config.toml
d_model = 160
activation = "swiglu"
rope_base = 10000.0
qk_norm = false
tie_embeddings = false
init_std_qkv = 0.0455
init_std_up = 0.0651
lr_mult_up = 0.68
lr_head = 0.0119
grad_clip = 0.5
decay_fraction = 1.0
decay_shape = "linear"
final_lr_fraction = 0.1
steps = 3819
Each number is 50 + 12 x the weight over the matrix's rms, rounded and kept within 0 to 99. Layers, rows and columns count from 0.

# q: layer 13 attention query, 128x160, rms 0.0454, rows 0-19, columns 0-79
# k: layer 13 attention key, 128x160, rms 0.0453, rows 0-19, columns 0-79
q0:46 52 63 42 31 50 49 43 60 55 49 46 43 38 46 55 58 46 50 51 62 58 48 58 45 49 68 57 57 67 45 40 43 58 33 44 57 47 48 51 44 53 41 52 39 49 37 57 60 50 46 32 49 45 57 35 39 35 46 60 40 52 46 55 57 58 55 43 65 65 55 49 65 61 66 56 57 38 44 59
k0:61 50 37 67 32 46 39 57 46 43 56 50 37 46 36 52 48 44 51 48 63 51 51 40 56 57 51 37 58 43 53 41 40 45 52 60 55 54 61 52 60 45 42 48 45 47 61 52 41 47 41 65 55 51 48 44 44 49 60 49 48 47 65 37 54 40 43 40 55 64 44 60 59 56 67 58 56 59 55 55
q1:38 52 59 59 34 54 51 59 32 33 62 61 51 35 47 62 43 54 54 74 53 57 47 62 59 49 37 50 56 49 50 66 34 48 32 45 33 49 62 42 53 45 54 63 55 50 62 38 60 52 42 52 69 53 48 66 55 54 72 46 63 43 37 50 43 48 67 45 50 42 42 44 47 61 39 38 47 56 43 55
k1:55 44 56 50 55 56 64 56 52 47 52 46 64 45 50 53 60 47 52 49 50 49 51 47 49 54 43 58 55 50 49 46 59 52 60 55 45 44 53 59 62 62 48 54 50 50 44 52 38 53 61 45 44 61 46 55 60 36 47 57 49 58 63 48 48 58 35 48 58 53 54 51 46 37 49 50 48 47 48 58
q2:54 47 58 42 47 50 55 46 56 59 41 46 46 56 31 48 45 52 55 45 54 43 45 39 64 42 61 42 59 53 31 49 58 44 59 59 58 66 49 58 70 51 58 62 39 51 41 68 50 44 69 50 57 56 56 34 29 47 53 59 39 61 56 55 50 50 38 43 52 60 56 53 58 54 70 62 57 31 45 77
k2:50 43 45 63 47 49 39 50 58 61 33 60 29 58 33 47 37 60 59 61 46 62 38 50 39 49 47 39 51 49 50 49 36 35 40 54 63 55 57 49 44 33 46 58 42 44 40 55 60 30 47 52 63 50 47 54 44 53 52 42 40 42 46 31 60 71 41 57 36 52 48 62 66 54 54 50 67 46 48 54
q3:36 53 60 41 43 45 53 67 55 56 50 46 61 52 54 68 37 56 54 39 56 54 56 58 60 45 47 38 53 63 58 62 52 44 30 49 65 48 52 58 53 51 45 46 42 48 65 53 51 30 33 50 58 48 56 47 48 47 30 57 57 60 34 48 67 32 59 58 70 57 66 37 50 61 53 33 68 51 50 44
k3:61 45 52 54 37 44 50 51 54 58 41 46 49 53 43 53 48 39 54 41 63 42 40 35 60 60 39 45 46 33 51 35 48 34 51 66 50 66 53 50 61 59 48 50 57 55 57 55 55 61 33 64 59 54 53 47 58 54 48 42 63 57 54 53 37 36 53 44 37 59 46 59 68 46 59 58 33 58 53 48
q4:53 63 49 65 49 57 43 56 49 44 60 49 47 47 38 57 48 57 55 58 48 55 64 41 50 43 50 59 56 58 51 68 28 47 43 44 49 34 45 50 63 59 48 50 60 68 25 36 44 60 53 54 45 38 60 68 47 41 53 65 76 30 50 59 26 32 58 54 45 41 46 54 40 53 34 27 48 62 39 51
k4:36 53 56 47 51 58 52 41 52 52 47 56 70 63 55 37 59 51 47 52 41 41 48 60 39 51 60 41 31 41 44 64 68 44 45 47 45 53 72 46 59 53 45 52 54 47 38 67 34 56 46 55 40 42 34 72 48 40 44 57 54 48 46 58 62 43 35 51 46 51 51 60 31 42 38 60 55 38 45 50
q5:55 49 43 60 67 55 59 57 40 14 44 43 48 64 65 58 44 32 57 37 50 43 48 51 38 43 27 34 53 43 45 47 44 49 53 51 56 58 51 54 46 74 35 32 52 52 56 36 46 43 61 59 59 33 52 49 72 55 41 44 69 58 47 48 46 39 33 67 42 44 60 41 50 31 37 45 46 55 53 49
k5:53 55 53 51 42 46 53 33 43 56 47 40 53 54 65 46 66 42 47 56 51 39 47 59 35 55 58 41 40 46 47 43 51 62 52 48 51 62 56 43 48 38 60 62 42 43 50 52 55 59 51 54 67 43 47 51 37 54 47 51 42 55 31 69 61 43 61 46 50 52 52 51 44 37 60 64 56 45 57 45
q6:63 43 57 54 43 41 52 25 65 39 77 55 36 40 43 57 46 42 60 56 55 58 47 71 58 45 58 58 43 42 57 56 54 88 37 49 52 56 57 37 40 36 20 48 63 35 69 42 48 50 43 65 46 45 55 47 59 54 51 45 47 48 52 57 55 46 65 55 58 64 62 42 62 39 38 57 45 66 57 40
k6:42 62 63 41 69 58 44 53 58 45 54 59 55 34 59 42 41 50 45 46 48 48 48 57 58 56 52 56 47 37 46 54 54 34 52 41 42 51 59 53 26 64 53 62 51 41 52 57 48 43 33 36 31 44 37 62 50 42 52 63 55 45 45 44 44 38 56 28 42 37 37 53 48 43 43 52 63 39 40 30
q7:39 25 67 65 45 57 56 48 49 67 53 60 50 40 37 34 47 42 54 43 53 58 31 49 57 53 66 58 57 66 63 58 62 59 55 43 45 68 45 46 61 34 72 65 36 65 35 71 60 59 69 53 56 68 34 39 22 52 86 44 36 41 70 60 47 64 65 37 44 54 23 68 52 38 52 72 43 42 50 55
k7:51 46 38 57 50 58 55 54 68 58 44 55 33 43 40 46 51 65 47 52 64 75 52 39 43 69 60 43 59 47 25 49 41 53 45 58 74 57 28 70 46 32 58 55 41 45 51 56 53 46 54 54 61 55 50 54 62 60 42 57 45 38 44 31 56 61 49 58 39 79 57 44 70 69 55 66 73 50 65 59
q8:56 48 71 65 52 50 36 38 59 60 67 55 45 43 55 57 67 81 37 60 40 51 65 45 40 42 64 59 42 57 41 51 34 54 58 49 45 45 27 32 62 51 41 44 39 42 24 38 36 58 32 41 39 49 74 42 47 52 29 64 49 64 58 42 47 72 49 33 46 67 50 41 78 42 39 46 32 47 64 43
k8:44 58 56 51 52 66 60 52 69 35 46 39 39 39 58 49 54 45 42 74 32 48 44 60 55 70 52 51 57 51 68 53 36 34 51 59 44 39 53 42 52 60 46 48 75 61 28 52 52 60 52 45 57 35 51 54 45 47 55 36 60 50 33 43 37 57 48 52 36 31 45 51 47 41 39 42 55 41 52 53
q9:72 54 52 51 57 46 78 68 45 62 67 59 46 53 40 49 29 69 42 72 79 71 56 59 60 45 59 55 50 45 61 42 51 40 40 48 62 50 51 42 37 45 42 55 55 55 55 27 61 57 53 55 33 46 53 37 66 52 44 47 54 41 32 49 59 30 53 40 40 54 46 49 37 45 56 61 50 51 43 32
k9:34 48 68 47 61 70 52 39 58 37 64 31 48 59 67 50 54 34 62 38 45 42 46 53 43 51 56 61 33 46 55 64 60 67 65 38 51 68 54 37 46 58 37 58 49 57 54 33 40 56 80 41 30 60 38 49 55 33 62 43 47 45 36 36 46 41 57 50 62 64 30 46 49 35 61 39 40 67 44 42
q10:57 30 55 55 42 51 47 23 57 44 51 61 46 67 46 42 52 15 52 48 57 34 31 48 44 35 52 41 46 46 63 48 59 48 57 56 51 51 77 76 57 42 62 46 45 43 45 45 61 64 70 61 50 50 32 34 35 27 67 57 38 55 55 60 42 53 42 27 31 59 32 55 60 65 34 59 48 37 60 46
k10:41 52 38 64 51 26 38 43 24 57 43 45 29 52 39 49 43 42 49 45 65 63 57 56 56 41 47 52 48 23 41 39 45 45 36 49 64 41 44 40 45 43 47 47 35 41 56 58 47 48 61 51 63 45 72 38 32 50 36 29 43 36 44 72 70 42 42 36 57 52 59 53 60 42 60 80 70 51 41 47
q11:49 36 56 41 46 66 54 50 36 57 46 65 34 39 79 38 52 44 41 61 53 53 54 35 44 35 64 41 42 42 46 37 55 45 58 67 48 65 57 53 53 60 68 51 35 49 50 52 38 69 73 40 47 42 60 33 31 29 64 39 51 67 54 48 43 86 59 54 37 61 46 36 46 61 54 44 32 44 52 53
k11:54 52 53 48 56 39 51 38 67 60 60 54 64 42 16 56 61 43 47 72 43 59 28 89 35 50 40 58 56 55 52 45 49 35 42 61 39 39 60 58 57 61 49 48 53 44 59 59 54 53 35 53 45 44 26 49 57 29 68 64 41 63 51 19 39 45 47 43 42 47 31 73 68 57 55 46 52 47 35 50
q12:67 31 55 45 33 38 58 55 71 42 45 64 66 46 48 32 41 46 53 42 77 77 40 63 56 50 42 54 58 45 61 30 57 55 44 58 49 32 52 72 79 40 69 58 45 49 72 61 28 51 36 34 39 46 40 55 50 25 70 38 34 59 49 38 43 62 69 34 40 46 36 26 35 77 71 30 47 57 66 33
k12:55 34 39 33 43 37 34 37 50 60 53 50 53 40 46 56 68 43 56 54 68 59 63 41 53 63 57 43 66 41 21 34 48 49 65 58 36 59 61 40 37 40 73 63 62 52 55 62 40 46 62 49 60 66 70 63 46 47 44 54 58 38 36 70 64 42 40 53 60 71 65 42 40 65 51 51 66 68 56 44
q13:47 67 57 27 70 59 54 60 60 57 46 47 63 41 35 48 34 57 51 15 45 45 51 38 30 51 38 50 37 52 55 52 48 67 63 40 54 62 40 28 55 54 54 45 40 61 62 42 50 47 40 23 43 73 44 63 60 62 31 56 56 38 49 48 37 29 55 64 43 69 41 51 32 53 53 36 38 54 48 61
k13:50 42 53 68 52 48 73 66 43 57 63 46 71 80 66 30 73 49 46 67 38 46 59 70 46 65 43 58 53 58 56 55 78 50 45 69 26 33 72 44 61 61 51 57 74 47 47 44 46 54 43 53 48 24 52 51 54 36 37 68 57 47 45 53 70 33 35 69 50 49 40 58 44 57 24 48 47 42 41 22
q14:43 73 37 55 20 54 55 51 36 50 56 45 31 53 49 57 41 74 45 69 64 44 53 55 40 48 38 43 47 60 36 66 24 37 41 55 55 36 40 31 62 41 55 67 41 55 19 41 49 23 53 62 51 49 56 42 34 59 47 52 47 59 45 42 73 54 55 57 60 16 76 42 56 56 56 35 51 49 51 77
k14:38 36 51 46 71 47 58 63 46 72 35 52 40 52 37 49 66 52 59 46 53 70 53 52 36 78 31 43 83 48 37 41 58 18 28 64 44 28 51 32 37 34 91 66 53 58 42 53 38 53 41 31 50 51 65 41 31 58 28 39 45 46 46 56 68 27 54 56 39 39 57 42 72 70 66 59 52 48 27 76
q15:45 00 46 55 43 86 39 59 60 39 53 78 55 55 71 47 39 21 66 14 31 41 41 46 49 42 33 31 52 64 67 32 59 62 67 72 50 56 41 67 47 73 38 42 26 66 54 40 43 61 34 69 43 40 38 59 55 45 64 51 71 48 30 55 56 68 43 33 59 54 47 43 18 53 29 48 67 36 47 39
k15:54 43 43 44 60 42 60 42 51 25 46 60 40 55 66 49 45 40 66 50 51 53 76 44 67 70 64 38 43 54 23 31 82 59 52 52 58 52 38 56 55 13 51 42 22 43 39 37 63 60 99 39 40 49 42 42 23 59 32 17 46 33 56 66 57 46 42 46 32 27 64 39 37 38 54 60 34 62 61 54
q16:42 33 51 51 48 57 49 77 43 25 50 50 52 53 62 72 64 55 60 40 30 37 68 84 54 47 42 41 49 49 46 71 36 63 52 47 44 45 59 33 31 73 37 64 49 61 60 45 46 58 30 49 58 50 49 48 55 83 35 50 53 37 36 42 44 52 55 52 69 44 62 46 40 34 43 54 59 54 45 32
k16:34 68 39 46 38 48 54 31 41 63 68 50 53 60 31 67 63 17 58 32 55 55 62 62 61 48 29 35 50 44 75 57 50 61 49 55 55 59 70 46 43 56 13 28 29 40 75 41 43 32 55 52 50 66 41 24 60 52 54 62 28 38 53 48 57 57 45 56 81 64 48 51 49 55 48 47 66 45 73 48
q17:72 43 52 49 39 37 65 39 59 61 59 51 71 60 38 24 44 36 53 49 44 57 45 46 51 51 67 60 50 41 54 31 43 69 55 56 64 36 42 72 65 48 71 50 64 42 59 59 64 61 42 58 41 44 37 71 45 45 69 35 53 46 57 44 34 46 45 42 37 78 28 38 76 55 46 35 74 56 41 51
k17:61 50 41 40 48 47 60 45 28 37 50 62 40 33 69 44 39 45 52 23 60 44 79 45 74 47 46 15 51 35 56 48 56 62 59 31 81 51 63 28 28 33 47 32 38 25 68 53 61 50 62 22 56 56 42 33 60 65 65 27 33 43 70 46 36 63 30 39 49 66 51 43 64 43 66 64 72 42 39 46
q18:72 38 26 45 80 43 40 33 55 10 58 45 52 55 63 32 93 46 59 53 59 25 41 53 54 53 63 41 64 35 54 48 78 20 66 54 40 47 53 70 42 51 78 63 52 46 82 52 48 44 69 37 56 41 48 54 71 48 41 78 36 69 60 46 43 18 28 52 37 51 35 39 44 59 54 37 73 69 69 67
k18:30 44 58 56 58 71 60 63 55 32 52 44 60 69 65 59 66 43 46 33 44 44 64 36 47 66 48 38 54 49 55 42 37 79 46 52 41 54 41 57 57 51 55 63 18 56 58 45 24 38 47 54 28 43 47 61 53 46 40 45 41 47 62 46 57 80 59 61 80 45 55 59 25 25 52 37 79 76 67 73
q19:61 67 56 47 38 25 30 64 40 73 61 49 56 41 28 44 43 69 28 67 43 51 47 45 35 44 40 50 40 71 38 48 41 63 43 45 63 40 40 39 34 24 50 63 48 37 37 42 64 36 33 59 47 34 42 40 27 83 51 35 71 38 34 61 86 58 53 50 44 38 37 59 49 34 41 64 62 50 43 46
k19:37 42 71 73 60 69 48 84 70 38 62 42 42 47 51 54 66 51 13 77 36 37 49 74 30 91 51 35 38 43 08 51 59 63 37 58 31 21 51 59 58 82 58 57 65 67 20 46 43 75 34 58 40 59 63 77 60 43 38 56 90 51 45 36 19 31 52 51 72 29 64 68 30 48 53 48 53 72 32 46